config.toml
d_model = 256
d_mlp = 704
vocab_size = 1188
rope_base = 10700.0
init = "normal"
init_std_o = 0.0
batch_tokens = 32768
z_loss = 1e-05
Each number is 50 + 10 x the weight over its row's rms, rounded and kept within 0 to 99. Layers, rows and columns count from 0. The size before them is the row's rms in percent of the matrix's.

# layer 10 MLP gate, 704x256, rms 0.0929, rows 177-213, columns 64-127
108:63 35 41 79 62 34 48 44 46 69 73 54 52 55 57 42 47 52 36 48 73 43 56 53 48 33 39 46 43 46 57 48 50 46 48 46 58 53 63 50 53 64 51 59 38 63 44 55 49 63 51 62 67 50 56 32 52 46 48 43 45 62 58 41
099:53 40 46 61 51 32 57 33 44 56 48 35 59 34 52 55 56 35 52 52 51 41 58 40 61 51 37 58 52 55 60 49 57 30 49 54 51 44 40 45 40 59 54 63 54 75 54 36 48 65 61 39 39 42 52 43 61 49 46 63 35 43 51 43
113:73 54 59 69 53 60 53 36 39 61 59 34 57 59 45 45 31 39 50 54 45 63 57 50 56 43 44 42 43 56 79 57 56 37 49 59 45 62 61 45 59 49 39 40 42 64 30 50 63 50 69 53 52 39 60 54 38 57 67 66 41 44 70 39
094:43 54 28 45 48 57 43 32 33 62 61 54 53 57 42 53 50 57 54 51 42 53 51 48 32 36 34 59 45 43 53 49 62 81 54 54 44 43 44 41 27 54 53 40 56 48 58 52 56 52 51 42 59 57 54 44 43 64 52 48 45 56 47 50
100:37 55 56 62 47 69 56 59 41 60 55 37 47 62 34 29 49 51 58 65 42 52 45 41 47 50 35 58 54 61 51 67 62 45 49 52 40 56 53 48 44 50 41 49 46 52 53 64 64 55 43 53 39 33 44 41 49 57 47 39 50 38 42 45
098:52 70 45 23 46 58 37 52 63 47 55 45 46 52 44 48 44 39 50 45 38 58 59 65 59 44 68 58 43 57 42 40 51 50 47 76 48 49 45 42 49 35 52 32 44 38 53 57 37 47 54 63 49 54 59 46 44 50 66 43 36 51 33 49
101:55 47 56 39 50 46 31 44 49 48 61 42 43 57 60 41 42 49 45 53 53 39 48 49 51 48 40 48 57 48 67 63 62 53 34 59 50 64 46 51 59 35 31 53 45 64 43 60 50 48 58 42 54 42 70 46 12 73 61 53 37 53 71 47
102:48 57 61 61 60 46 46 32 53 36 51 63 41 62 69 61 36 54 49 44 25 42 68 55 49 42 36 58 68 58 26 68 59 53 29 52 52 45 40 46 37 45 41 44 44 56 32 42 48 47 62 61 52 58 65 65 50 54 45 48 58 45 38 49
099:38 52 60 49 70 45 51 63 31 49 58 58 45 50 54 42 46 49 70 43 66 53 58 47 66 48 39 46 62 63 34 63 64 59 38 40 52 56 55 61 51 62 48 49 38 62 59 46 40 61 42 52 41 57 59 48 56 36 45 58 64 30 42 43
107:46 36 43 49 53 50 45 53 34 44 40 25 57 45 25 51 56 36 44 53 50 58 51 41 52 52 56 32 40 41 48 45 57 43 55 71 48 35 44 63 41 51 57 53 32 55 30 39 49 58 34 53 71 46 39 64 44 49 40 63 43 50 74 60
100:64 56 52 76 51 53 60 42 41 37 65 51 47 50 59 60 39 49 52 52 65 51 52 54 46 46 51 45 50 39 54 64 46 58 53 58 57 41 51 47 55 46 61 34 31 44 59 50 44 49 61 56 67 52 60 34 35 49 55 50 46 32 55 55
106:60 40 58 53 46 40 41 48 54 53 38 57 66 53 62 50 47 64 38 44 46 58 43 39 59 45 61 69 55 48 42 65 53 68 22 49 49 55 36 30 49 41 56 52 39 45 57 44 42 41 48 63 38 58 55 44 49 52 46 50 35 42 67 36
100:38 51 39 59 48 57 52 37 32 48 68 52 44 62 55 64 63 62 56 34 62 53 51 53 44 50 47 60 64 50 68 36 57 24 34 57 50 49 72 35 32 62 47 68 27 62 46 40 53 61 58 54 60 59 52 46 34 63 61 51 52 35 61 41
097:75 51 40 66 61 45 50 34 41 62 65 38 43 53 41 50 28 41 56 41 39 64 53 44 58 45 46 43 61 42 65 70 60 49 58 55 62 52 64 54 35 55 48 61 42 64 50 58 47 43 45 68 58 51 62 50 50 61 64 66 44 41 47 55
095:43 26 36 43 70 45 46 31 45 58 63 47 49 64 48 35 39 61 36 70 52 65 46 54 59 41 40 60 40 55 41 56 50 51 44 71 35 70 55 29 53 50 47 62 38 57 58 53 48 63 32 57 70 55 54 34 36 57 52 49 44 64 57 47
108:56 63 46 38 56 40 58 49 25 41 66 40 57 61 56 49 35 29 55 56 70 42 33 49 60 49 37 37 56 55 59 45 60 43 57 42 68 39 58 60 50 51 41 50 30 36 54 26 51 55 61 52 58 45 44 49 33 47 70 50 44 54 46 35
094:47 38 47 48 61 53 59 40 49 56 69 51 56 46 54 26 31 48 37 47 49 61 53 59 59 56 45 67 49 41 57 58 46 43 52 43 41 39 46 47 41 34 63 73 51 53 55 56 48 35 64 50 55 42 69 48 41 51 61 66 40 50 67 47
100:58 27 42 38 52 57 36 48 47 54 69 51 45 62 58 50 44 48 68 49 45 58 45 59 61 67 51 46 51 53 56 63 53 72 42 61 52 49 55 56 53 49 34 48 27 44 48 63 53 52 58 40 41 45 58 48 55 62 61 27 45 56 49 55
102:52 44 61 40 59 58 67 30 56 60 39 39 48 61 47 48 51 36 48 64 39 49 39 50 65 45 55 50 36 38 28 49 52 28 47 63 46 46 65 28 62 50 55 31 37 61 54 41 50 46 55 52 47 64 52 56 55 56 62 56 49 53 71 65
098:48 37 60 51 54 53 61 20 58 57 44 60 34 34 52 40 55 67 48 34 51 45 56 68 50 60 57 47 56 58 42 55 46 36 42 56 65 50 62 58 34 44 32 42 60 56 33 58 52 39 66 45 38 48 50 38 57 69 56 49 45 44 49 50
101:48 39 54 58 52 62 48 45 55 42 28 49 60 41 78 48 32 53 54 53 53 57 51 66 50 68 58 65 70 28 41 66 61 59 47 53 40 56 63 42 44 62 53 46 25 59 69 29 46 43 45 47 45 47 63 34 24 39 57 42 32 59 49 55
088:53 54 55 62 52 45 63 61 46 50 55 58 52 53 55 42 37 53 47 83 42 55 51 63 43 77 49 42 67 70 54 62 63 50 41 41 48 54 65 57 51 31 39 50 42 56 55 61 38 47 41 54 59 46 58 45 53 52 37 48 40 48 63 38
101:51 63 46 45 61 54 36 44 51 49 67 48 29 55 26 59 48 42 44 48 46 50 33 60 50 36 62 52 36 54 49 61 48 44 34 56 58 54 71 63 59 64 53 51 47 49 43 47 41 46 48 53 63 49 44 45 53 55 61 53 50 51 57 54
102:43 38 36 37 57 59 37 49 58 49 33 52 59 33 61 40 51 53 58 46 44 70 57 46 42 63 48 55 40 39 54 46 38 41 40 51 55 55 51 50 66 43 49 50 51 59 36 43 55 48 52 55 44 52 46 66 43 38 55 31 54 59 47 35
103:51 61 53 53 41 59 65 48 56 68 47 62 52 53 38 71 60 48 55 44 54 51 61 51 40 66 44 38 44 43 48 54 69 43 36 58 52 52 65 35 27 36 47 68 51 66 43 58 53 52 52 44 49 60 57 54 46 51 54 52 53 55 60 52
097:56 44 46 45 49 73 37 44 62 63 46 37 59 66 59 63 52 33 40 54 55 47 57 66 59 44 69 41 44 43 45 45 41 50 49 63 49 49 69 57 51 64 59 42 57 47 46 57 40 58 34 65 47 46 51 47 40 56 54 36 47 57 47 50
102:48 44 39 45 68 42 43 33 49 57 56 47 66 65 45 49 28 48 54 45 47 55 45 56 70 44 40 57 50 56 57 49 54 30 50 51 42 58 60 55 50 43 52 51 51 55 52 63 49 48 42 46 29 52 80 54 65 51 36 69 43 43 57 52
105:50 52 63 40 51 40 41 38 41 64 60 48 34 50 52 60 43 53 54 51 57 45 28 57 52 60 43 47 59 58 35 56 56 55 27 68 51 48 42 61 47 55 66 56 46 51 50 61 35 49 48 50 43 62 52 46 51 52 63 45 41 61 42 21
102:51 43 31 51 51 46 41 47 49 52 48 62 58 44 44 51 41 37 48 39 67 61 50 65 58 49 44 41 35 41 44 38 58 55 38 49 51 56 47 45 45 60 57 60 51 20 37 35 66 42 46 43 54 44 50 44 40 56 62 53 38 56 65 47
098:46 57 36 47 56 39 58 49 51 58 64 39 53 49 47 46 49 45 39 45 35 40 53 35 51 49 59 47 33 46 50 53 56 34 56 66 60 42 63 34 43 51 56 58 33 59 51 25 56 62 50 64 80 52 58 54 50 53 59 47 54 51 51 55
097:49 32 46 58 54 63 47 40 46 38 48 60 40 63 59 40 63 53 55 44 66 73 37 55 40 63 49 54 54 47 54 67 38 50 45 44 53 47 46 31 28 40 54 44 66 45 42 52 53 48 39 56 45 59 64 53 53 62 40 55 47 48 50 62
096:42 65 59 47 57 48 46 47 66 39 45 61 54 50 53 41 40 53 58 67 45 36 37 55 57 46 57 57 59 42 50 43 57 25 38 50 57 59 55 67 46 44 68 47 55 50 47 51 56 52 43 48 42 56 58 51 48 43 36 44 55 51 66 37
101:52 55 38 42 54 41 55 38 41 66 51 35 44 42 36 41 52 61 58 38 39 57 67 70 50 46 41 39 62 52 53 49 62 50 40 50 39 47 44 69 47 31 51 41 50 37 57 64 47 54 41 54 67 55 64 43 58 51 51 55 32 47 55 51
104:59 56 62 34 66 46 46 39 28 47 47 49 59 48 58 40 40 41 57 44 36 50 63 38 53 59 59 39 35 50 28 68 63 59 56 59 60 62 54 60 49 50 51 40 75 30 45 57 60 39 45 59 55 55 71 48 48 68 52 54 37 52 48 52
093:75 59 55 47 53 41 45 52 41 37 67 46 36 47 43 79 50 31 58 34 42 33 43 59 31 37 58 45 38 51 57 41 52 68 50 43 75 52 40 40 54 52 52 45 37 41 41 47 57 51 66 50 52 27 36 50 37 47 73 48 42 36 61 57
106:65 34 58 56 60 47 55 51 52 65 43 47 47 46 48 45 63 50 43 63 53 54 47 57 74 51 52 44 63 50 55 35 76 39 45 53 44 56 51 41 41 53 60 53 47 43 45 45 59 69 54 64 54 48 55 41 63 49 52 46 51 45 60 63
095:65 35 28 51 54 56 59 59 43 64 44 35 56 51 70 47 30 37 42 51 33 48 55 42 63 37 30 47 47 61 55 58 52 56 55 65 55 48 39 61 34 52 40 47 70 48 50 51 51 48 42 60 63 54 40 67 49 43 49 49 39 67 36 59
# layer 10 MLP up, 704x256, rms 0.0845, rows 177-212, columns 64-127
099:47 66 50 32 43 65 30 61 63 42 46 52 43 35 53 50 49 54 48 58 53 56 52 67 46 48 54 61 54 43 35 53 43 58 63 46 54 52 59 36 63 43 26 47 55 44 51 57 54 46 38 34 46 48 49 41 46 40 46 53 37 45 68 56
101:39 40 41 54 62 60 66 53 52 63 59 48 57 28 35 58 43 56 25 52 41 70 44 45 55 57 52 40 41 63 50 40 57 55 63 49 52 36 58 43 31 32 34 63 44 56 52 54 40 47 55 54 63 54 43 38 53 52 25 45 49 65 55 63
107:47 44 38 41 41 47 61 64 49 32 49 52 35 51 42 54 53 35 50 60 44 49 56 60 31 32 59 49 41 56 58 42 46 55 51 49 56 37 38 45 53 58 46 63 45 59 49 36 43 27 48 70 62 52 59 44 51 65 42 73 45 45 44 60
097:58 21 45 42 53 57 43 61 51 51 44 55 42 56 53 41 53 48 43 79 53 51 21 65 56 40 34 51 43 71 61 44 44 64 46 38 47 61 60 47 35 55 72 56 46 37 79 45 55 57 45 60 58 40 46 49 63 59 43 44 48 61 58 34
102:59 46 37 54 63 49 69 36 56 60 64 35 56 53 38 56 60 32 47 53 49 34 56 56 56 56 48 75 42 49 58 43 45 45 57 48 47 34 48 43 56 57 39 62 41 52 58 50 56 47 46 34 39 29 50 65 52 40 48 43 55 47 61 59
097:42 57 40 66 46 54 57 43 52 53 50 60 47 32 61 45 52 55 48 80 46 46 50 62 44 50 53 39 80 71 40 56 45 32 49 46 21 39 47 49 32 44 59 67 60 50 51 56 55 48 41 55 45 48 49 39 56 45 47 60 33 63 43 51
103:42 44 37 59 50 54 38 49 53 46 59 56 32 44 47 41 63 55 48 44 43 55 55 64 38 32 50 65 61 38 40 44 63 38 57 48 46 44 76 47 38 53 56 51 49 50 57 62 72 70 43 37 52 58 43 51 70 40 46 50 48 61 45 40
102:62 50 51 40 41 29 42 54 48 57 44 56 53 38 43 53 49 49 45 52 58 26 47 56 47 57 35 72 62 57 54 52 53 55 43 50 41 48 64 55 41 51 44 52 41 60 50 42 48 55 49 47 54 42 61 59 34 54 53 44 45 54 59 42
097:48 51 50 47 50 64 52 64 49 45 31 47 51 55 57 40 46 35 46 38 52 39 51 46 45 53 62 56 29 34 49 36 51 63 43 56 40 54 44 40 54 45 67 53 60 46 59 66 47 44 51 50 41 43 56 49 45 64 45 44 51 38 55 60
102:29 58 65 48 56 42 45 58 83 49 68 35 62 45 33 45 41 47 73 27 52 48 29 47 57 41 35 49 39 51 29 49 52 44 51 58 59 34 51 44 36 55 42 60 61 54 48 20 67 56 41 47 53 58 59 51 46 62 45 39 69 42 54 39
107:57 44 43 64 70 48 58 42 77 56 58 57 51 56 66 45 61 67 53 51 28 73 58 42 33 38 47 63 68 38 40 50 41 26 39 51 42 42 45 27 40 57 49 50 52 73 49 45 48 56 51 41 44 53 74 66 46 49 27 57 47 43 56 70
103:55 47 48 35 48 45 57 48 45 54 61 58 43 55 49 56 33 37 28 42 78 44 50 60 61 35 56 36 33 41 38 56 53 53 62 44 44 52 33 63 48 49 46 40 50 56 52 51 48 54 44 53 44 48 47 42 56 50 64 45 48 45 32 41
102:51 64 55 49 37 55 38 49 43 47 57 65 54 50 48 43 58 52 67 52 55 66 51 64 68 60 62 49 57 40 38 59 52 56 71 59 29 42 52 54 54 23 42 53 52 47 48 47 67 46 66 54 52 51 46 44 37 40 57 46 44 49 61 47
094:56 66 47 46 31 52 77 38 38 62 52 53 72 48 54 58 53 61 39 50 47 59 45 45 54 45 38 45 57 46 55 69 48 51 43 50 43 73 36 51 52 50 47 45 46 59 52 47 56 48 41 62 61 40 49 39 34 48 55 40 56 53 35 39
105:46 42 56 36 46 53 73 54 30 57 55 52 34 44 32 52 56 34 47 50 66 59 48 53 45 50 57 38 40 34 68 52 60 44 75 48 54 52 49 43 48 40 53 64 47 56 48 54 57 59 59 75 47 23 55 51 47 72 58 53 50 43 59 45
107:46 39 41 49 61 43 57 60 51 51 51 69 49 33 47 55 69 47 57 44 41 69 61 45 52 22 46 31 59 38 60 45 59 47 50 56 59 53 58 41 35 64 51 66 51 45 54 42 58 55 31 48 45 44 35 65 49 55 45 52 53 53 48 61
092:48 37 49 45 63 62 34 56 53 53 68 56 40 51 42 71 51 64 65 51 55 45 59 39 39 55 50 37 61 49 48 47 56 60 39 57 64 58 59 42 53 54 54 50 50 58 59 39 46 63 30 44 50 31 48 52 42 65 57 48 34 54 48 57
103:64 56 61 53 37 43 53 53 39 36 45 38 61 55 56 56 22 34 47 68 38 38 55 44 50 60 45 46 52 40 52 44 63 46 47 59 49 56 51 50 55 48 46 47 41 56 57 47 53 52 82 52 54 34 32 59 46 59 81 55 71 54 51 48
107:35 55 51 53 37 44 46 59 55 50 45 56 59 68 48 49 35 42 37 48 64 38 44 31 40 43 54 31 37 54 55 53 62 52 34 46 46 32 47 61 34 49 49 49 41 42 43 44 41 60 48 52 53 48 44 67 35 55 49 59 57 63 56 56
102:36 41 62 66 45 48 64 43 48 43 54 41 70 54 41 51 57 59 58 37 43 45 58 75 57 44 35 44 42 46 52 49 51 53 49 54 59 52 53 46 47 62 52 58 49 69 71 54 65 53 49 63 59 39 63 57 57 48 66 61 57 43 59 34
100:63 51 67 32 60 52 67 61 47 51 66 55 61 57 37 43 38 57 64 31 71 35 48 62 55 67 45 44 53 46 55 69 54 43 56 67 58 47 51 51 60 47 51 51 60 39 49 57 65 48 50 44 64 49 53 52 49 44 81 42 50 34 52 46
088:39 25 51 55 61 58 51 36 53 43 40 60 57 58 53 54 37 53 58 62 37 54 26 51 51 45 63 46 56 57 58 63 58 47 45 58 26 47 59 52 48 45 61 52 40 44 41 71 39 51 50 39 66 54 38 52 47 31 56 42 52 56 56 56
106:49 46 35 54 71 59 47 49 66 50 36 46 43 44 58 57 53 61 61 63 48 57 57 43 59 54 55 40 56 72 37 28 60 31 54 49 70 48 33 33 54 42 53 50 33 48 35 65 56 52 39 47 70 43 65 57 40 46 45 39 42 52 45 60
101:56 37 53 50 45 43 49 43 65 54 68 40 46 75 48 43 35 53 50 33 50 43 41 54 64 48 37 57 43 38 42 68 62 53 52 56 49 55 54 44 59 46 39 30 59 39 48 54 49 37 50 45 47 36 47 57 42 44 36 51 53 51 48 52
106:41 47 47 34 48 48 43 38 42 33 40 52 37 52 50 55 52 52 51 49 27 44 45 43 49 27 55 36 58 39 49 43 56 65 55 59 51 33 47 45 41 71 69 52 39 52 52 50 37 46 48 48 46 54 46 64 51 47 66 35 56 61 41 52
093:55 46 44 49 65 52 53 55 36 38 49 31 40 35 48 39 50 29 66 48 54 55 39 42 53 62 56 28 40 64 62 53 46 59 56 46 56 67 46 42 39 50 66 48 50 45 50 48 81 39 45 56 58 60 52 56 47 44 59 45 59 43 61 63
101:40 39 47 50 38 55 51 35 43 40 47 72 44 30 39 56 33 36 42 65 56 46 37 54 39 54 40 46 38 49 45 31 50 37 58 48 59 54 71 67 61 38 50 50 72 62 48 57 45 35 64 33 36 38 47 65 57 38 53 51 49 51 59 55
103:57 43 63 57 51 49 55 32 47 42 56 47 57 47 49 57 52 49 62 66 47 48 55 40 48 60 41 49 57 51 64 58 53 49 46 53 49 48 53 40 41 36 66 50 36 44 47 50 50 55 41 29 46 43 67 50 51 69 59 66 41 43 44 40
096:34 36 53 62 32 46 47 36 35 50 58 42 56 60 47 52 53 55 48 34 59 55 50 53 44 39 49 62 50 38 55 47 32 66 57 44 53 52 41 54 51 49 61 48 47 50 28 43 55 65 60 45 57 52 64 44 51 36 64 52 73 40 66 57
098:49 52 52 54 52 47 53 79 39 64 57 47 42 43 47 40 50 52 47 57 66 49 50 59 67 53 57 57 60 48 54 68 57 51 40 62 65 46 57 47 55 53 44 38 29 44 48 38 49 51 38 55 53 37 36 44 47 68 68 40 56 48 52 64
099:37 48 47 74 51 49 50 25 67 50 62 32 34 45 48 40 54 52 62 43 39 42 46 61 51 53 44 76 63 48 51 55 45 49 50 45 39 42 53 49 59 40 57 47 44 70 63 57 44 50 57 33 39 64 72 67 71 36 50 37 57 50 47 45
098:34 53 53 41 36 48 36 44 40 58 44 46 38 62 58 56 53 35 59 60 64 33 53 50 54 58 55 53 63 36 51 48 54 60 49 48 49 37 53 68 53 47 62 34 43 48 70 43 53 49 40 62 48 39 53 51 66 51 65 37 35 30 32 52
105:59 55 55 53 55 60 70 62 59 47 42 44 58 37 27 43 33 49 42 68 50 43 35 57 50 62 52 69 42 56 63 43 48 63 55 54 45 44 39 58 45 75 42 49 45 40 73 52 25 46 44 31 39 40 53 48 45 45 47 50 50 54 39 48
097:56 58 52 42 44 56 54 48 33 51 59 63 55 53 41 44 40 34 42 78 69 38 38 31 51 46 59 35 64 55 46 62 64 48 61 52 53 65 52 58 59 48 46 57 61 43 38 75 50 58 67 65 58 35 46 39 41 45 59 50 47 45 53 50
097:58 49 61 43 57 35 39 42 51 45 49 48 49 40 71 61 50 38 45 53 48 56 49 37 49 80 58 48 50 52 37 56 54 58 49 65 39 60 63 31 34 58 44 52 49 50 45 51 48 39 48 52 52 55 38 51 42 60 51 39 40 56 56 60
098:44 33 54 56 54 63 47 41 60 62 43 43 60 47 64 44 44 26 38 53 55 36 54 64 34 60 47 59 45 71 45 46 48 27 53 55 49 67 53 56 72 65 47 51 35 54 54 51 48 48 42 57 54 42 56 56 51 30 44 40 49 59 38 37
# layer 10 MLP down (transposed), 704x256, rms 0.075, rows 177-212, columns 64-127
101:51 40 44 40 31 47 46 48 54 37 54 67 64 48 58 35 45 49 60 53 52 56 41 46 45 73 34 31 55 50 52 58 40 49 59 52 51 62 68 48 63 59 53 53 46 48 59 39 52 57 47 47 43 36 54 47 50 35 49 60 44 65 45 36
100:52 51 29 49 43 64 50 54 44 33 60 46 61 57 66 42 62 37 54 39 52 43 43 43 30 48 65 53 39 55 53 47 51 40 49 53 36 32 32 57 54 49 31 77 65 50 58 49 44 72 59 57 51 46 51 36 77 65 37 55 61 57 58 54
104:44 45 50 56 41 41 53 40 67 42 34 43 47 59 54 54 62 58 42 57 46 56 40 51 49 45 62 63 33 50 51 40 54 58 36 46 60 37 44 48 50 42 37 68 44 53 54 51 43 53 46 52 44 42 36 55 49 54 38 54 45 55 31 68
096:48 41 61 46 50 36 52 60 47 54 49 37 46 43 57 56 60 46 37 47 36 36 63 33 35 33 34 44 58 47 33 48 43 40 60 46 46 54 60 50 54 36 59 52 66 48 54 46 55 40 39 49 63 41 44 63 47 57 35 59 67 54 62 46
103:35 54 68 62 40 53 55 57 61 59 59 50 46 57 32 53 63 49 63 51 32 53 55 48 45 57 57 57 57 51 32 51 46 60 50 66 32 72 38 47 42 40 29 42 58 56 52 63 50 62 61 57 51 59 48 30 43 50 55 33 49 75 52 53
099:42 39 53 55 53 59 54 53 60 58 49 65 35 53 52 54 38 53 40 37 54 41 44 47 57 43 57 51 60 47 59 60 38 50 58 59 71 52 61 59 55 41 53 58 59 53 53 58 62 56 45 42 62 52 56 59 38 56 59 38 43 38 63 57
102:66 50 70 47 63 27 50 35 46 49 56 46 55 47 38 46 46 60 50 45 54 45 51 37 61 47 58 24 54 41 62 41 55 22 54 67 45 49 41 47 58 60 53 61 44 49 49 58 60 45 67 51 53 62 62 51 46 51 62 40 42 56 65 45
100:33 51 61 51 43 37 36 52 42 49 65 33 59 60 50 44 54 36 47 55 64 45 64 49 37 41 58 36 42 59 47 40 42 44 61 72 49 54 35 40 59 55 57 53 40 45 65 59 56 39 53 57 52 30 51 48 32 61 45 34 57 54 34 46
098:50 37 45 37 40 51 47 41 39 67 56 54 26 42 29 50 45 64 45 80 50 47 59 58 50 62 53 48 54 45 62 63 50 47 55 46 54 32 37 50 38 50 35 44 41 29 48 54 52 52 52 49 59 61 59 44 36 45 60 40 50 49 34 37
104:69 54 50 33 48 47 52 58 50 34 40 56 38 46 58 46 52 64 36 38 35 49 46 55 53 47 55 45 40 61 49 47 48 37 41 50 38 59 61 55 28 62 57 56 62 48 47 65 37 41 65 53 52 52 43 81 39 31 44 42 32 63 65 35
104:43 49 52 64 41 49 56 47 63 67 39 40 40 58 37 40 56 69 71 33 63 61 44 38 56 51 57 40 52 60 47 57 66 39 48 36 50 56 55 57 50 51 46 42 45 55 48 40 47 38 44 61 57 65 61 47 73 45 61 49 74 55 55 55
104:63 57 47 40 37 39 53 56 26 41 59 59 33 58 50 51 29 40 50 58 42 50 52 48 52 46 61 41 38 41 54 37 43 36 47 34 42 61 50 42 18 39 59 53 66 58 41 57 55 28 46 53 57 38 59 60 66 36 41 55 49 58 43 48
103:50 46 51 46 46 47 60 55 68 78 42 56 54 37 51 36 45 61 51 46 54 72 45 47 47 62 70 33 70 24 40 57 57 52 58 28 39 54 59 50 58 60 36 51 48 47 43 49 52 46 55 49 57 61 74 49 60 50 57 36 53 47 59 57
094:41 59 38 47 47 67 29 46 56 59 62 48 48 59 34 52 46 48 57 38 57 51 40 53 63 33 55 43 55 25 46 62 55 65 58 61 55 37 56 51 60 42 45 56 56 47 41 46 45 44 74 44 40 37 64 35 39 41 55 41 56 35 40 67
101:69 49 46 50 45 54 57 62 35 59 63 52 60 49 57 69 55 55 45 53 42 45 68 49 45 41 59 63 59 38 48 47 38 46 57 56 48 29 61 61 51 59 58 54 61 53 40 69 26 46 53 66 53 37 46 36 55 48 43 54 53 40 52 45
107:59 43 63 55 43 42 60 27 44 61 37 52 42 45 55 38 61 56 47 46 46 56 62 46 53 68 36 53 42 75 72 40 41 42 47 68 62 59 47 56 54 56 63 57 61 56 46 46 50 46 50 52 51 37 54 55 30 30 48 66 42 42 33 58
093:58 46 56 47 44 53 45 49 35 52 70 43 60 64 51 69 48 51 38 51 33 61 49 54 62 48 40 42 55 51 46 52 70 56 36 85 58 64 61 42 52 44 64 62 61 57 49 51 43 60 65 54 44 34 50 39 46 45 54 46 50 63 48 36
102:59 42 37 58 69 44 53 36 47 51 58 55 59 43 38 52 68 35 53 38 59 51 50 55 32 51 60 61 59 40 53 44 51 54 64 26 65 41 58 53 59 56 43 46 51 46 41 50 48 67 43 66 49 44 59 56 39 45 31 54 43 48 36 58
105:74 59 67 53 41 65 53 59 45 46 45 51 42 66 32 42 48 53 37 52 43 55 41 54 49 56 44 46 51 59 57 39 37 41 57 61 48 32 54 62 36 43 58 51 41 64 52 46 53 54 35 47 54 42 58 50 52 47 57 48 47 55 51 42
103:57 61 66 40 54 32 53 37 37 29 28 38 57 56 57 51 51 64 48 54 65 44 57 31 58 47 53 58 53 55 54 67 44 51 68 47 44 38 32 44 37 52 54 71 44 55 24 48 41 50 47 44 52 43 45 54 49 59 52 56 52 33 53 57
101:51 54 57 46 52 44 40 67 43 67 54 62 48 61 54 58 47 43 55 62 52 33 53 65 51 59 38 45 53 49 50 50 63 60 59 42 70 49 52 34 58 33 50 46 41 45 47 55 49 57 43 50 34 58 49 45 36 44 44 34 51 59 46 65
090:61 37 33 48 43 63 57 45 57 56 55 35 36 59 43 49 57 52 54 45 39 53 68 37 40 48 40 60 49 59 47 31 22 60 54 53 49 40 57 55 50 50 45 72 43 49 53 44 51 72 36 48 45 47 47 61 45 44 38 51 67 60 52 52
104:49 51 41 39 54 53 34 44 37 59 59 42 63 68 72 44 48 38 53 51 44 64 41 55 50 57 45 64 54 61 67 44 44 43 49 68 40 68 53 47 64 41 53 55 62 62 47 34 47 60 54 42 61 63 57 64 41 39 44 52 37 49 60 36
101:33 61 45 66 45 55 59 60 31 31 45 64 53 55 58 45 46 50 46 64 51 56 45 45 53 60 51 60 66 52 50 49 40 51 52 38 60 49 59 39 54 43 39 57 61 48 52 25 63 46 32 54 50 45 57 38 53 40 62 55 61 48 40 44
100:47 58 68 49 65 37 29 60 48 45 48 49 37 51 55 57 37 61 58 40 44 49 43 46 41 41 68 58 65 52 62 47 48 45 38 63 52 37 39 47 61 34 42 51 23 45 53 54 54 48 41 55 27 37 58 46 51 57 40 41 46 43 49 57
096:61 47 36 40 56 27 61 48 26 49 69 51 33 31 46 19 57 54 39 30 51 32 38 43 51 48 48 69 46 38 48 52 59 48 53 56 58 54 60 48 48 39 65 53 48 29 42 52 36 34 55 49 50 56 62 50 51 45 60 44 49 41 38 60
101:41 59 70 51 43 50 55 58 58 51 52 45 49 47 42 25 53 37 58 59 55 51 64 60 57 59 65 50 47 53 37 45 41 46 53 41 57 46 60 30 42 61 61 46 54 36 57 56 49 52 51 41 61 46 42 39 36 44 50 28 57 46 46 42
105:45 32 63 67 49 42 76 59 34 42 43 39 59 38 48 77 35 64 61 57 57 56 64 52 52 51 63 53 43 51 76 43 51 48 44 58 55 74 52 36 51 46 41 70 34 38 58 55 54 47 35 46 46 59 46 48 28 42 29 50 41 43 50 56
097:48 61 48 51 60 37 52 44 59 40 47 65 51 47 50 52 57 56 56 38 59 52 48 58 65 37 48 52 51 54 49 59 48 40 41 71 74 38 52 46 42 33 56 64 55 56 42 65 28 57 39 41 36 45 49 38 51 57 44 47 39 45 46 46
101:63 45 47 55 40 46 40 50 59 50 51 51 65 65 29 45 46 53 41 55 59 53 32 57 75 40 36 57 47 56 38 62 54 49 39 49 50 35 46 42 45 49 49 49 56 39 37 45 28 62 37 47 39 45 45 35 40 45 50 54 59 55 49 39
100:64 55 46 38 54 57 39 52 65 44 47 52 54 50 49 64 58 50 44 54 60 51 40 70 32 61 72 42 51 62 72 60 62 44 51 76 68 37 54 30 42 63 50 52 47 42 51 58 38 64 54 57 68 30 36 43 50 42 40 58 47 43 59 62
096:59 44 37 61 46 57 53 38 53 45 46 51 47 51 55 41 51 57 43 41 58 53 62 71 76 45 65 47 44 51 52 32 56 70 47 41 41 48 51 45 41 52 36 55 53 38 45 43 54 58 39 54 48 32 48 68 44 45 37 56 69 55 39 40
106:55 63 57 67 41 53 58 56 48 51 35 56 51 59 36 41 49 46 53 48 39 49 51 60 55 45 50 47 54 56 31 46 43 66 49 56 33 38 32 52 27 63 42 54 43 56 66 47 41 64 49 56 49 64 53 44 40 43 39 51 51 39 44 65
100:48 35 34 50 67 45 56 47 62 43 58 39 51 42 48 58 23 72 40 53 67 36 59 52 38 56 57 58 56 52 59 67 48 44 44 38 54 36 50 51 42 64 63 57 41 39 39 69 24 47 44 49 39 36 36 44 62 58 36 38 69 41 55 57
099:62 41 48 32 43 57 44 51 63 48 59 49 39 59 58 41 52 60 52 66 43 33 54 53 34 45 64 33 41 42 40 70 54 44 56 39 55 44 43 35 51 35 53 45 39 38 57 42 44 56 52 51 44 47 35 48 38 66 49 47 38 53 74 58
100:48 41 45 53 32 40 41 68 27 37 61 40 65 52 44 39 36 37 51 48 49 53 57 49 70 51 46 61 57 61 49 35 39 56 47 33 41 64 51 61 48 55 63 46 57 52 41 59 52 46 49 51 59 41 56 46 31 57 32 45 39 64 48 53